From a checkpoint of a small transformer trained on Wikipedia.
Size: width 576, 9 heads of 64 (3 for keys and values), vocabulary 8192, 33.6M parameters.
Architecture: RMSNorm before each block, learned positions, no biases in attention or MLP, untied embeddings.
Training: a variant of SOAP for these matrices, 907M tokens, 3085 steps.
Each number is 200 + 30 x the weight over its row's rms, rounded and kept within 0 to 999. Layers, rows and columns count from 0. The size before them is the row's rms in percent of the matrix's.

# down: layer 4 MLP down (transposed), 1152x576, rms 0.097, rows 724-758, columns 320-383
# gate: layer 4 MLP gate, 1152x576, rms 0.0993, rows 725-759, columns 320-383
# up: layer 4 MLP up, 1152x576, rms 0.103, rows 725-759, columns 320-383
down724,102,192,161,209,181,226,201,199,224,201,149,195,262,213,154,196,206,232,259,237,218,230,252,177,158,217,133,209,208,183,177,144,180,189,244,192,227,188,202,196,211,208,221,233,187,187,216,256,212,214,201,196,161,189,260,234,185,190,261,204,249,174,212,233,196
gate725,101,233,173,185,207,166,175,205,211,210,193,222,232,188,222,172,167,132,241,234,239,179,187,211,198,228,219,250,209,214,223,199,183,109,172,172,181,125,176,277,258,232,223,221,245,208,228,215,198,272,152,202,193,205,193,211,232,164,198,187,177,186,159,237,178
up725,100,209,192,230,203,191,186,205,217,189,206,148,177,203,218,205,182,237,193,197,207,234,181,137,215,246,221,199,209,156,178,199,142,162,219,238,197,183,179,278,214,210,215,204,192,196,196,251,191,212,257,198,181,225,237,223,196,240,159,182,189,193,217,159,173
down725,101,176,181,163,230,172,251,193,186,207,151,268,233,182,202,194,197,202,222,224,230,182,253,212,175,210,199,189,180,252,238,221,241,223,180,192,208,208,233,213,231,265,220,203,231,205,197,176,183,198,191,198,184,219,154,210,189,171,212,229,219,227,220,213,140
gate726,092,209,157,166,272,167,234,184,187,209,152,175,191,234,185,181,139,218,153,176,157,186,191,122,176,180,206,192,224,178,170,232,169,199,235,241,170,195,202,237,193,180,182,207,214,259,252,241,237,176,234,232,209,184,200,224,217,224,154,136,172,182,164,221,221
up726,103,177,188,195,205,212,259,131,205,191,200,188,191,242,183,235,256,247,240,235,176,245,145,177,237,138,129,192,213,101,201,178,205,196,184,204,196,224,204,216,203,188,191,203,157,201,190,250,192,186,211,202,278,189,212,217,149,167,224,194,178,191,226,169,180
down726,102,191,212,187,246,190,192,183,216,218,162,197,190,223,197,209,165,120,216,225,150,185,197,203,186,211,194,165,160,189,236,214,214,266,222,113,214,205,159,176,210,213,159,184,247,151,248,142,149,139,141,165,186,230,221,181,162,233,219,195,166,181,252,169,221
gate727,116,199,197,217,214,200,187,224,193,180,192,180,221,222,222,148,192,202,155,233,206,180,261,169,191,241,200,188,155,136,243,215,170,217,182,214,201,185,199,219,127,144,249,213,223,142,237,184,213,220,226,185,244,223,248,204,219,208,172,187,198,195,177,203,238
up727,122,259,174,209,213,275,277,208,196,257,231,164,214,223,190,191,215,181,186,177,207,184,154,166,165,172,229,208,205,257,195,140,226,198,212,167,219,232,170,216,210,263,154,223,217,195,147,253,180,161,150,168,93,244,170,122,158,193,186,192,217,218,235,171,200
down727,105,179,149,193,147,185,190,221,237,175,246,218,154,260,197,211,171,189,178,194,169,189,185,197,225,224,172,208,226,183,224,216,179,205,165,225,235,189,215,188,150,208,186,158,233,248,258,210,193,211,140,201,299,214,216,154,210,155,194,248,218,209,243,215,200
gate728,099,160,212,235,197,172,184,171,193,177,220,202,180,179,189,180,188,209,190,193,107,177,198,218,237,180,227,201,185,171,233,182,232,160,208,177,166,222,171,207,210,130,217,171,211,205,229,154,188,219,163,178,269,195,193,199,218,213,178,175,133,217,196,158,225
up728,098,202,205,185,177,272,186,185,203,224,181,228,177,195,211,227,177,198,145,193,183,249,226,211,182,201,241,196,258,250,224,268,198,220,181,185,166,234,210,218,181,231,216,185,239,198,190,244,251,139,161,200,202,143,243,157,204,217,204,224,220,237,218,233,171
down728,094,188,129,222,176,206,184,262,205,194,264,186,176,144,173,164,150,240,193,174,237,215,203,204,156,198,190,206,187,218,219,188,200,228,189,212,207,139,168,208,172,187,188,193,187,211,233,225,257,213,154,193,186,210,175,167,140,271,169,166,233,195,237,132,208
gate729,105,128,213,240,198,144,194,194,212,169,210,183,173,201,215,218,194,204,231,200,239,222,184,233,173,247,206,231,168,207,205,236,201,202,167,218,236,207,198,160,192,166,169,183,190,224,212,195,212,175,155,191,162,178,184,220,180,192,154,217,159,116,180,218,153
up729,095,196,199,215,213,189,224,174,199,210,164,183,141,211,203,185,200,208,208,246,222,225,193,187,205,189,217,132,189,226,268,166,192,201,184,182,217,250,189,225,212,203,206,218,206,192,213,223,228,140,216,209,220,229,208,228,227,219,204,187,190,232,172,217,214
down729,096,181,153,205,199,197,204,218,160,237,202,259,183,188,145,229,164,209,179,161,201,205,194,185,193,190,211,214,180,207,190,207,231,225,196,170,160,183,223,185,254,207,194,227,205,198,242,197,225,181,178,169,137,212,139,177,243,220,201,193,188,208,188,203,205
gate730,098,179,176,209,170,182,162,195,224,180,208,207,146,222,265,217,164,209,270,206,236,211,176,161,239,188,214,174,219,233,199,215,240,210,168,206,162,187,184,218,157,194,179,200,196,198,231,194,206,217,200,195,152,185,218,203,172,126,194,237,240,175,205,180,238
up730,103,231,149,232,194,179,206,199,231,208,188,225,173,184,201,266,176,215,198,207,226,209,160,140,166,194,234,164,221,225,182,191,149,231,234,164,184,189,192,229,158,184,172,206,164,122,214,183,201,221,171,185,154,205,167,179,202,206,241,217,188,159,234,198,190
down730,090,139,223,192,176,195,180,243,192,195,233,141,210,137,192,209,189,161,142,221,171,126,245,212,251,205,160,199,172,223,191,203,296,188,166,218,202,232,130,190,208,226,240,217,202,158,214,197,176,198,177,205,197,209,220,216,219,183,214,159,168,201,180,175,184
gate731,160,192,202,175,192,207,145,212,198,223,185,224,210,230,167,235,215,154,203,171,198,179,235,240,193,192,230,193,219,197,228,226,193,221,252,153,221,192,278,265,250,168,148,175,253,222,161,243,186,152,154,224,223,224,193,221,263,213,179,214,222,206,203,192,247
up731,122,182,204,198,225,168,221,167,181,231,204,179,176,184,271,128,227,261,196,194,222,188,234,202,260,212,156,250,231,198,231,200,246,225,208,183,198,200,173,190,209,172,201,207,244,192,153,185,244,262,173,186,222,153,217,239,186,175,223,248,181,241,222,158,159
down731,106,196,202,159,204,158,243,183,156,143,227,202,191,127,180,230,168,211,172,220,243,204,246,190,172,217,191,162,184,153,216,250,177,215,210,192,150,174,177,201,189,238,227,223,176,183,211,194,226,157,196,201,163,192,265,207,195,235,249,192,176,213,211,223,216
gate732,106,182,194,246,230,149,170,230,198,244,184,234,183,194,110,175,205,233,181,128,232,175,229,187,175,272,164,188,187,176,170,222,217,224,191,191,228,196,188,198,139,180,210,147,115,245,195,183,201,205,218,278,200,222,161,201,220,209,185,195,228,213,192,221,217
up732,102,200,234,292,224,176,167,171,259,124,202,210,210,158,211,206,207,154,160,209,163,187,236,233,205,173,224,173,152,183,165,214,190,171,187,187,172,245,189,179,197,253,197,215,203,185,225,192,204,198,259,207,261,146,262,184,237,251,201,225,171,276,190,218,194
down732,100,216,250,193,233,173,172,179,250,148,255,202,197,213,168,179,134,237,175,208,201,194,162,208,197,214,187,171,192,180,167,200,180,211,201,223,199,167,133,223,218,176,146,177,257,220,238,152,206,184,195,194,235,198,177,203,173,217,234,147,263,215,139,223,239
gate733,099,213,198,226,199,216,208,176,219,210,213,211,199,225,220,199,206,220,175,209,230,204,173,184,189,179,184,210,285,186,170,242,203,265,232,200,238,202,287,229,158,230,204,211,196,227,204,214,250,174,192,166,228,188,230,186,239,174,197,180,215,234,222,237,190
up733,096,193,164,166,211,208,203,235,222,211,168,186,196,195,178,213,201,183,135,191,168,196,210,165,182,237,193,164,148,199,143,199,151,175,135,213,228,172,99,244,230,207,194,193,227,207,213,216,155,228,177,166,182,191,194,177,126,234,191,203,201,178,222,153,205
down733,096,174,162,199,163,196,225,222,190,178,205,158,217,211,232,201,250,220,225,192,208,235,223,249,234,177,219,166,244,204,162,204,269,262,194,207,165,171,238,180,198,200,202,185,193,159,227,260,230,141,164,257,234,223,213,207,212,119,214,225,197,180,200,150,177
gate734,113,204,210,158,189,214,204,210,203,215,214,196,224,165,242,177,212,240,222,174,188,215,223,211,154,198,222,121,161,218,141,192,177,225,205,230,234,191,189,207,167,159,204,184,189,219,197,184,215,232,230,201,158,249,220,294,165,216,178,194,163,239,228,246,246
up734,105,181,211,200,251,206,171,174,172,178,143,204,174,176,118,212,197,181,172,169,235,200,185,229,160,219,234,203,200,205,186,147,214,172,208,169,204,274,195,230,219,221,180,203,183,228,174,270,191,182,171,201,202,234,258,218,155,194,195,193,177,207,175,212,175
down734,102,218,162,213,204,233,235,172,230,255,230,200,244,208,191,201,149,169,164,203,171,251,234,156,173,240,234,231,225,173,169,169,185,186,193,221,187,161,155,190,180,217,268,212,235,137,234,205,185,225,191,174,211,214,176,216,199,217,166,168,196,254,193,176,216
gate735,093,211,183,201,191,213,131,203,184,177,205,255,164,211,218,230,135,155,198,209,210,223,227,207,189,185,211,163,230,206,191,216,216,178,199,232,202,222,241,229,184,243,175,188,221,219,164,187,218,172,132,196,230,198,195,223,198,212,189,200,178,227,194,188,166
up735,087,220,218,203,170,174,188,222,213,196,193,255,230,182,196,198,153,195,196,220,137,206,245,198,239,178,168,220,259,190,209,218,217,177,189,185,218,174,220,239,192,231,209,203,180,237,178,189,209,241,212,166,259,192,233,166,142,194,168,201,115,207,223,209,167
down735,089,222,127,222,219,211,195,203,171,169,204,107,212,196,219,166,195,202,193,199,193,149,189,222,170,199,222,306,188,199,188,175,182,203,215,154,175,158,163,199,178,172,203,223,135,162,207,236,214,239,179,214,190,168,238,148,164,166,225,219,276,149,178,195,198
gate736,103,229,236,184,183,179,183,182,167,218,204,206,207,200,218,204,172,173,188,185,196,207,207,189,239,216,224,174,162,182,194,204,191,161,198,203,246,236,164,191,168,144,220,258,188,200,233,194,219,211,135,185,188,218,196,216,166,137,190,144,228,222,149,222,223
up736,107,164,212,122,193,194,167,218,178,172,188,187,214,226,189,216,204,211,194,188,185,197,204,152,183,224,196,210,193,167,171,189,227,266,169,189,220,222,225,256,201,172,201,223,198,203,218,209,215,258,182,173,190,243,199,190,194,217,255,215,196,192,208,214,186
down736,091,188,254,192,216,208,193,240,201,161,214,211,219,265,267,143,223,185,180,163,290,211,223,224,194,214,230,213,193,254,292,239,218,210,210,206,225,212,184,248,216,228,218,193,189,197,173,171,161,254,189,186,199,206,244,206,136,210,198,174,173,246,179,194,212
gate737,102,224,259,216,200,200,194,137,224,206,205,287,216,200,183,196,204,233,230,239,191,170,189,254,213,213,168,258,183,173,233,219,174,268,219,212,173,185,185,172,194,182,166,226,193,237,173,167,211,181,219,198,191,200,237,251,198,183,169,227,207,190,200,206,169
up737,103,224,194,234,150,204,205,126,159,154,228,211,143,205,243,247,218,213,162,146,177,198,205,217,214,205,218,186,151,174,200,238,166,196,191,170,188,224,203,115,215,208,188,179,206,187,193,176,194,222,262,192,220,228,228,251,158,188,159,213,189,182,213,238,182
down737,104,177,196,235,210,195,247,168,183,208,171,248,267,213,186,194,216,209,162,183,167,235,213,204,201,196,255,203,186,182,211,210,147,173,194,179,221,191,279,243,174,197,272,260,242,191,212,177,233,180,125,227,256,179,214,210,181,186,216,221,209,186,177,222,189
gate738,099,178,203,166,187,166,196,204,138,198,224,137,216,220,227,171,221,222,211,197,239,177,178,167,142,194,180,197,185,216,187,258,226,203,225,215,214,179,147,155,217,257,252,213,185,185,175,166,195,206,226,166,178,212,176,206,182,223,196,182,256,217,158,167,207
up738,095,232,207,192,204,201,168,193,185,258,203,228,259,212,236,183,216,165,202,148,257,166,168,211,216,185,228,208,188,231,138,200,249,190,218,194,224,195,254,251,196,223,215,204,192,161,228,247,186,188,153,208,156,215,179,221,200,194,215,239,215,175,159,206,196
down738,107,192,147,213,193,177,187,220,125,256,189,159,193,223,173,242,217,126,210,201,208,202,220,181,206,161,222,181,227,195,135,218,202,265,177,225,205,245,197,176,207,254,210,243,232,184,179,228,252,196,234,259,132,190,215,216,190,159,175,236,195,228,235,207,205
gate739,109,229,188,249,205,212,218,138,171,190,206,211,201,218,181,188,260,161,195,246,176,206,218,259,193,195,229,160,158,186,280,189,85,189,167,204,187,230,253,250,180,161,203,210,236,201,205,249,200,197,259,218,212,224,209,215,246,191,134,192,213,178,284,193,201
up739,107,185,216,215,184,156,167,195,179,208,198,247,209,230,199,206,202,217,216,241,165,204,209,158,250,207,209,201,221,205,226,199,274,169,149,207,207,185,152,223,162,216,201,244,162,151,229,192,219,238,187,143,197,173,220,178,185,229,221,215,173,173,173,206,141
down739,090,227,179,175,206,223,222,162,181,155,175,165,240,158,258,181,226,147,200,162,229,198,238,218,180,195,230,181,155,208,196,232,117,210,228,199,176,225,241,213,218,170,179,182,206,220,226,229,220,180,186,249,153,249,202,223,208,210,205,190,164,167,268,178,200
gate740,095,193,246,210,202,195,180,204,204,168,175,199,231,170,160,178,154,193,185,235,210,216,211,154,212,234,198,178,177,224,214,198,178,211,173,201,199,166,219,194,139,146,166,200,209,225,273,181,198,162,211,171,182,201,119,189,137,179,162,171,159,195,227,188,179
up740,104,180,222,224,182,181,181,198,170,217,211,235,201,189,205,213,172,176,185,185,188,182,237,147,221,257,149,153,152,207,214,253,147,239,165,229,218,158,188,149,210,159,191,224,186,210,201,167,172,203,159,175,138,183,184,238,186,241,145,177,182,243,176,196,213
down740,101,184,210,201,241,177,184,243,197,225,196,178,149,207,199,184,180,173,296,218,173,243,156,220,211,177,185,174,179,241,219,189,227,231,212,212,193,234,243,191,255,190,198,236,180,168,92,180,211,212,152,165,266,184,228,222,217,230,182,216,229,163,196,230,146
gate741,101,168,220,134,174,216,149,216,147,215,182,187,174,210,174,217,166,210,210,215,214,174,181,194,161,188,253,195,169,194,195,246,179,180,204,174,151,152,192,139,224,172,214,225,164,202,302,234,170,210,207,180,222,206,149,273,267,222,191,203,190,196,127,207,200
up741,103,190,172,249,207,205,187,230,190,177,252,179,186,220,173,168,240,194,213,174,210,219,141,153,179,134,223,212,208,245,169,206,195,178,189,230,208,214,177,242,215,184,197,212,238,177,199,185,264,188,225,250,234,183,247,192,242,195,187,174,196,183,257,236,205
down741,106,191,150,214,198,188,170,176,217,268,200,234,197,246,189,210,219,224,209,208,158,241,238,179,191,217,259,220,196,180,188,208,202,219,242,141,225,173,184,234,201,153,194,169,205,110,213,247,191,193,168,187,200,174,147,227,212,203,176,184,202,241,164,191,199
gate742,117,247,219,205,230,274,167,216,181,142,247,196,228,198,200,192,200,222,173,156,210,193,230,210,209,218,222,168,198,184,178,217,158,225,234,204,150,178,190,224,251,199,219,180,192,135,188,173,243,204,164,195,214,259,219,192,213,226,209,244,217,153,223,190,228
up742,115,198,179,223,212,195,166,202,193,157,253,255,205,169,182,258,199,227,215,173,200,181,189,215,234,232,216,288,139,205,200,229,167,250,213,184,197,155,197,183,236,174,186,202,161,121,181,235,208,221,154,229,242,214,229,174,184,231,162,213,190,179,174,212,214
down742,103,228,234,197,183,220,228,210,130,227,207,235,173,266,234,167,165,206,189,220,182,204,183,189,218,97,180,205,190,228,246,214,194,201,200,248,208,193,190,228,206,212,178,150,168,174,195,215,193,178,191,237,203,214,134,221,234,204,187,168,216,199,186,202,183
gate743,114,195,168,189,198,175,166,153,211,241,174,182,226,231,255,208,238,151,182,221,175,169,231,216,212,178,168,199,174,252,180,262,173,264,132,270,212,247,196,167,259,240,201,186,203,238,161,183,179,189,233,191,186,203,205,202,179,245,189,195,247,145,217,241,235
up743,104,196,157,197,259,214,171,273,183,152,189,224,229,221,166,223,145,103,179,183,195,152,208,142,218,271,249,176,185,218,201,209,219,202,214,220,255,227,192,192,213,157,189,222,183,182,241,215,170,215,191,209,172,201,201,182,227,198,202,234,241,171,164,203,165
down743,097,214,187,237,208,265,222,183,169,206,198,178,216,193,216,160,126,225,178,192,180,239,178,192,207,256,225,236,174,205,181,225,175,180,248,135,206,216,240,192,136,177,190,170,199,258,193,195,168,188,238,234,195,219,164,242,218,198,221,209,161,171,223,209,224
gate744,105,162,227,219,218,207,191,179,195,208,202,149,224,186,142,170,202,152,230,225,238,250,181,214,205,231,197,169,177,236,190,181,233,164,139,210,219,228,199,219,253,250,178,170,195,188,206,242,161,201,226,209,189,175,242,177,207,194,189,242,210,175,191,221,184
up744,118,236,209,184,196,169,195,190,218,261,162,167,203,229,216,190,201,206,205,183,200,215,161,198,185,193,234,199,260,173,184,200,184,228,212,171,145,208,138,185,181,201,204,145,224,171,212,159,196,185,178,162,220,145,176,196,196,210,197,227,206,265,208,163,204
down744,104,195,220,198,198,201,170,216,227,193,231,254,221,221,254,201,169,196,225,217,192,185,166,211,178,170,193,228,213,206,203,183,188,229,250,163,117,186,260,191,260,157,187,248,231,228,202,218,189,209,138,165,225,211,233,253,244,208,222,243,219,190,218,214,230
gate745,099,230,227,203,250,160,208,203,194,157,233,221,188,254,202,189,183,174,202,166,177,190,157,249,218,193,228,215,154,228,157,216,203,171,181,244,212,167,206,183,248,203,165,168,130,166,207,217,209,205,215,191,188,151,179,187,175,277,208,211,174,156,198,215,186
up745,091,176,236,224,183,168,191,191,167,156,209,221,222,206,181,208,201,227,217,194,204,198,248,229,203,191,203,137,178,187,197,184,220,244,170,201,160,141,213,122,219,242,217,180,243,217,221,221,217,226,190,220,216,243,241,193,203,215,195,207,190,252,165,190,243
down745,101,174,205,180,167,232,236,258,279,244,191,223,183,197,180,256,203,155,220,211,238,235,199,166,179,236,157,181,204,197,245,208,122,240,185,226,206,174,177,227,166,167,211,178,238,198,224,211,201,228,159,215,257,217,162,207,158,203,159,263,215,217,196,194,170
gate746,112,209,256,206,165,217,151,183,200,199,210,246,157,227,155,160,169,191,178,209,158,218,211,254,206,226,187,166,198,196,213,173,190,270,231,146,202,190,225,219,190,202,147,164,210,166,170,221,223,152,159,163,192,204,262,190,202,188,216,221,189,206,222,218,162
up746,119,174,157,185,205,201,168,175,171,196,193,257,155,259,245,196,224,172,164,259,163,225,307,248,210,217,196,197,248,196,186,205,236,208,218,202,188,208,271,155,219,197,176,190,200,256,166,196,238,195,238,237,169,188,188,240,240,276,168,193,202,164,165,144,257
down746,096,181,194,228,242,238,202,246,150,233,123,190,185,203,165,199,238,240,193,172,229,182,141,135,254,191,177,184,199,216,204,191,197,198,150,225,210,184,213,185,255,202,165,157,253,182,161,197,197,190,181,210,207,210,208,192,234,174,216,180,208,191,197,179,169
gate747,104,177,224,213,193,225,199,159,289,211,188,167,202,182,209,197,186,208,202,223,230,191,225,196,193,278,187,174,234,164,189,204,224,266,182,170,211,160,184,223,188,190,241,180,176,199,189,181,172,233,170,160,181,231,199,237,199,231,214,111,194,175,204,174,215
up747,099,190,142,235,139,173,182,164,144,207,181,249,186,202,172,172,201,182,169,191,180,195,196,190,216,176,204,193,125,239,203,212,235,204,230,176,173,203,158,197,234,127,218,195,179,203,234,244,149,158,223,187,153,213,196,193,223,199,228,229,185,197,197,182,169
down747,097,190,192,222,170,179,231,187,201,212,178,209,178,242,196,181,189,203,210,190,225,166,192,210,146,190,225,162,200,160,187,194,191,198,203,212,164,210,199,218,194,188,178,203,173,164,185,219,172,245,171,241,165,289,145,169,193,163,199,156,216,155,212,199,220
gate748,091,199,182,181,141,176,212,199,198,142,251,203,251,182,218,124,181,120,233,200,208,135,217,210,190,227,161,209,142,217,156,215,189,178,214,221,224,216,222,157,225,191,208,229,160,268,178,190,175,181,223,204,198,232,198,200,159,226,201,239,205,233,240,183,217
up748,098,216,181,165,189,220,188,225,215,169,173,156,262,182,215,214,171,134,184,257,203,223,224,219,224,188,217,219,200,278,249,241,157,236,173,204,205,193,199,163,239,182,169,215,170,176,212,211,180,195,236,244,229,147,226,212,218,166,177,227,207,266,232,215,226
down748,099,177,233,222,211,162,247,222,197,172,182,266,203,271,195,160,200,195,149,144,184,217,218,237,183,192,176,163,172,139,227,246,211,147,224,216,209,194,206,191,199,233,216,204,189,196,209,204,214,205,150,168,202,209,194,183,234,211,208,198,194,194,220,201,209
gate749,095,220,215,186,157,237,151,190,234,171,230,196,180,228,238,230,201,173,200,160,199,170,216,192,147,224,206,171,161,189,238,200,189,198,215,186,226,248,216,207,162,162,197,191,192,192,182,192,209,240,190,256,210,194,186,168,154,225,211,174,188,190,214,198,172
up749,092,201,198,204,220,198,170,231,214,291,165,211,168,186,209,220,189,188,179,228,192,188,181,208,209,270,226,169,203,244,142,188,229,233,166,260,176,158,194,219,156,195,156,186,247,218,247,263,209,212,232,225,191,209,142,213,159,213,166,274,189,192,190,206,198
down749,100,177,181,154,256,219,220,209,194,129,229,197,161,152,244,240,257,215,215,179,203,172,181,226,142,142,165,140,192,210,229,214,205,171,225,130,218,185,202,198,237,219,223,196,239,222,233,202,164,252,252,228,139,205,200,224,201,196,222,194,160,163,178,209,265
gate750,103,223,211,211,239,194,203,177,219,155,189,236,172,199,241,232,185,239,139,221,140,209,165,205,193,196,172,188,182,205,201,188,180,186,234,214,213,177,223,207,215,224,192,154,155,169,205,151,182,191,221,234,180,217,193,188,138,217,207,162,169,226,171,195,142
up750,102,236,174,125,208,229,178,247,193,205,160,214,207,166,189,292,220,154,154,213,244,216,180,187,174,176,200,181,180,207,230,221,199,167,202,225,156,153,191,156,174,219,174,191,154,197,240,191,206,211,242,236,160,179,159,186,177,208,188,200,228,211,232,167,198
down750,106,202,206,235,238,203,220,154,257,177,248,173,211,187,193,173,137,197,185,210,127,192,224,192,199,195,170,170,231,184,216,212,175,236,179,236,170,181,203,242,133,249,257,182,195,230,196,173,231,241,211,237,217,181,192,203,240,248,254,211,181,200,222,233,190
gate751,100,248,250,228,155,199,212,164,166,204,186,179,213,215,181,204,170,226,253,230,173,210,215,182,174,214,182,199,216,193,225,159,230,209,205,231,210,142,239,207,180,218,179,185,185,232,206,165,130,182,198,189,199,220,204,222,207,198,221,216,244,216,226,159,205
up751,107,149,219,210,222,180,247,234,192,188,164,225,235,212,225,210,263,173,207,244,218,149,231,224,207,234,173,211,192,206,160,207,167,138,233,166,171,208,211,248,226,212,210,221,148,221,225,189,231,177,207,195,170,184,244,232,227,239,208,226,222,175,217,143,132
down751,093,180,169,198,203,211,142,178,216,176,221,206,210,189,215,189,170,201,231,160,131,254,188,191,202,200,196,245,203,175,197,206,218,220,206,128,231,141,133,157,186,150,193,245,215,128,174,163,134,216,227,205,212,183,179,186,231,144,196,174,162,206,180,212,224
gate752,110,221,180,221,164,230,226,201,233,226,225,210,195,210,210,176,201,207,217,176,239,191,188,210,163,147,163,221,177,211,240,223,216,204,226,210,237,186,196,172,183,161,204,161,240,192,158,262,207,175,221,184,196,181,249,179,226,183,166,215,233,214,183,172,234
up752,105,239,132,255,207,188,204,179,226,242,165,199,229,194,252,215,168,234,256,168,230,185,174,168,159,232,234,219,263,195,214,191,221,231,173,198,228,124,194,161,171,190,167,218,194,178,167,263,236,175,266,175,200,191,242,186,185,180,229,186,249,194,213,175,182
down752,098,189,238,249,153,193,210,220,188,171,182,165,170,194,167,147,204,231,177,248,236,211,228,215,209,216,192,254,218,154,204,171,207,172,212,172,181,174,177,257,248,214,234,202,207,212,265,148,131,212,250,162,222,182,150,209,221,193,244,215,190,198,173,244,146
gate753,104,199,171,205,175,229,208,239,217,192,203,230,197,178,236,199,200,172,140,176,286,178,190,182,178,257,135,182,184,156,214,190,216,178,181,229,227,148,197,209,179,221,191,178,160,252,124,209,235,235,214,197,248,225,234,235,164,187,235,175,204,215,155,190,191
up753,099,235,260,188,176,233,192,236,239,206,224,206,234,176,155,175,135,265,160,171,226,200,172,251,226,256,127,202,226,197,211,169,243,197,179,227,204,199,195,193,182,208,184,168,209,206,197,226,219,254,188,184,183,205,235,255,247,224,242,216,214,195,191,230,195
down753,102,212,233,166,198,185,149,207,206,244,191,235,239,235,186,170,201,165,162,236,192,232,174,185,231,168,196,219,168,159,197,223,213,222,222,210,174,252,202,217,152,202,190,242,248,168,158,214,232,199,184,186,187,208,163,222,222,177,199,189,192,213,171,232,211
gate754,094,212,193,216,227,206,203,171,235,242,184,223,167,210,251,157,207,208,160,184,210,209,171,172,132,173,220,174,191,146,222,231,195,162,179,192,138,203,175,159,208,260,207,198,205,185,165,191,210,168,225,113,205,226,119,201,224,189,170,218,223,187,216,215,150
up754,092,216,202,226,226,158,149,166,150,202,230,238,182,259,233,183,210,250,252,218,162,138,200,194,161,230,203,181,191,268,235,183,179,193,235,174,202,230,244,150,247,167,190,170,215,203,185,204,156,223,216,198,198,259,153,153,203,255,223,212,234,171,160,211,207
down754,094,178,174,211,114,221,165,253,167,213,221,183,153,177,199,175,192,193,180,219,202,178,179,193,250,174,235,247,239,163,199,199,212,226,176,198,191,146,206,227,232,195,207,237,258,152,166,177,232,199,173,230,170,150,166,176,175,234,163,218,229,150,226,173,245
gate755,104,226,171,217,185,166,237,204,226,188,229,183,255,147,183,203,207,194,159,216,229,249,198,224,165,224,178,186,146,231,203,210,284,211,228,225,177,259,216,237,203,180,183,171,166,221,146,165,188,245,179,229,209,203,180,214,178,160,237,235,184,213,148,201,176
up755,120,171,299,191,188,197,200,190,239,191,237,157,193,184,226,210,206,196,179,206,195,189,199,218,211,180,217,219,222,176,214,157,194,179,232,193,169,274,194,200,214,228,251,201,209,192,138,213,193,234,211,187,134,191,239,184,219,218,230,214,218,237,132,167,165
down755,102,181,181,182,195,196,211,201,209,236,107,161,194,248,187,193,201,193,161,199,209,200,150,231,193,227,181,141,166,226,170,169,172,160,155,235,180,272,202,204,218,259,217,214,196,217,189,185,139,172,214,175,158,272,184,213,197,243,210,183,208,216,215,239,225
gate756,092,188,175,207,225,174,233,261,223,218,189,220,177,158,237,168,182,161,121,207,139,196,182,204,195,180,173,138,253,191,250,237,193,162,177,209,200,222,212,214,177,181,207,234,191,237,211,245,235,236,158,177,200,175,184,212,221,218,192,163,203,186,188,140,191
up756,094,181,198,179,154,230,170,197,145,219,224,235,239,195,183,238,169,207,206,274,215,188,156,210,181,164,266,175,180,210,192,169,202,229,218,209,234,162,222,214,203,224,213,149,155,163,164,208,235,175,172,232,213,213,241,147,236,186,260,155,230,139,217,229,207
down756,106,227,170,235,187,213,202,195,199,199,166,177,119,201,168,203,260,226,229,192,180,198,178,166,205,209,200,174,148,205,185,219,235,196,243,148,170,188,157,227,186,200,227,219,169,201,235,175,204,194,200,195,212,174,176,214,228,166,197,246,206,237,185,202,238
gate757,119,219,171,241,197,212,196,207,244,179,175,240,233,166,219,192,178,238,190,180,181,198,248,139,207,121,291,201,189,221,208,169,183,188,208,217,201,137,149,224,199,170,131,175,150,204,218,179,170,197,224,223,183,179,190,201,177,170,180,177,148,145,220,177,164
up757,090,180,182,154,224,202,200,193,170,262,195,160,197,193,166,236,120,190,196,175,199,175,183,231,151,221,160,263,223,163,177,175,185,224,218,190,217,138,199,234,222,159,205,224,202,198,169,248,183,234,156,197,166,228,212,138,212,188,174,230,178,195,154,213,222
down757,097,211,169,264,174,171,157,237,211,209,203,188,170,195,217,219,218,182,160,197,173,200,213,176,202,139,204,124,209,242,238,233,207,137,147,241,223,195,232,190,187,217,190,187,207,183,221,185,193,196,159,219,183,221,243,222,197,196,190,226,217,248,170,188,226
gate758,095,205,169,188,194,195,175,238,141,132,197,176,229,181,172,199,241,243,208,204,198,211,212,179,175,140,198,153,215,171,224,217,198,162,195,201,203,198,161,212,162,225,241,207,274,227,196,201,187,209,204,198,143,208,222,234,228,201,196,208,172,165,179,208,210
up758,087,246,198,187,211,190,190,148,158,186,195,165,222,166,176,146,200,209,231,216,264,196,196,234,167,212,269,267,196,180,275,212,234,159,255,192,194,224,142,232,202,244,177,202,131,209,156,201,198,185,217,234,198,190,153,166,216,234,229,203,184,145,203,175,211
down758,095,133,204,205,191,199,235,273,222,245,219,173,220,227,216,229,193,211,223,217,160,199,222,191,179,178,230,147,226,191,237,171,189,195,218,197,195,220,253,211,203,173,211,153,263,174,228,189,206,231,176,175,189,267,229,177,211,220,181,212,192,216,182,187,212
gate759,098,202,186,192,192,199,239,174,166,260,244,149,231,231,240,205,232,256,192,223,201,182,200,154,218,219,232,222,211,204,203,241,177,192,218,230,247,184,150,169,185,172,217,141,181,170,205,160,189,184,236,160,158,181,161,173,172,201,212,183,193,157,185,214,258
up759,096,215,198,204,182,196,230,218,179,212,206,189,195,134,234,193,278,170,251,184,190,156,190,208,216,179,240,277,199,257,194,265,177,243,207,226,231,192,181,203,191,153,175,200,199,193,206,165,206,222,203,172,232,159,135,175,185,255,217,136,209,226,203,160,280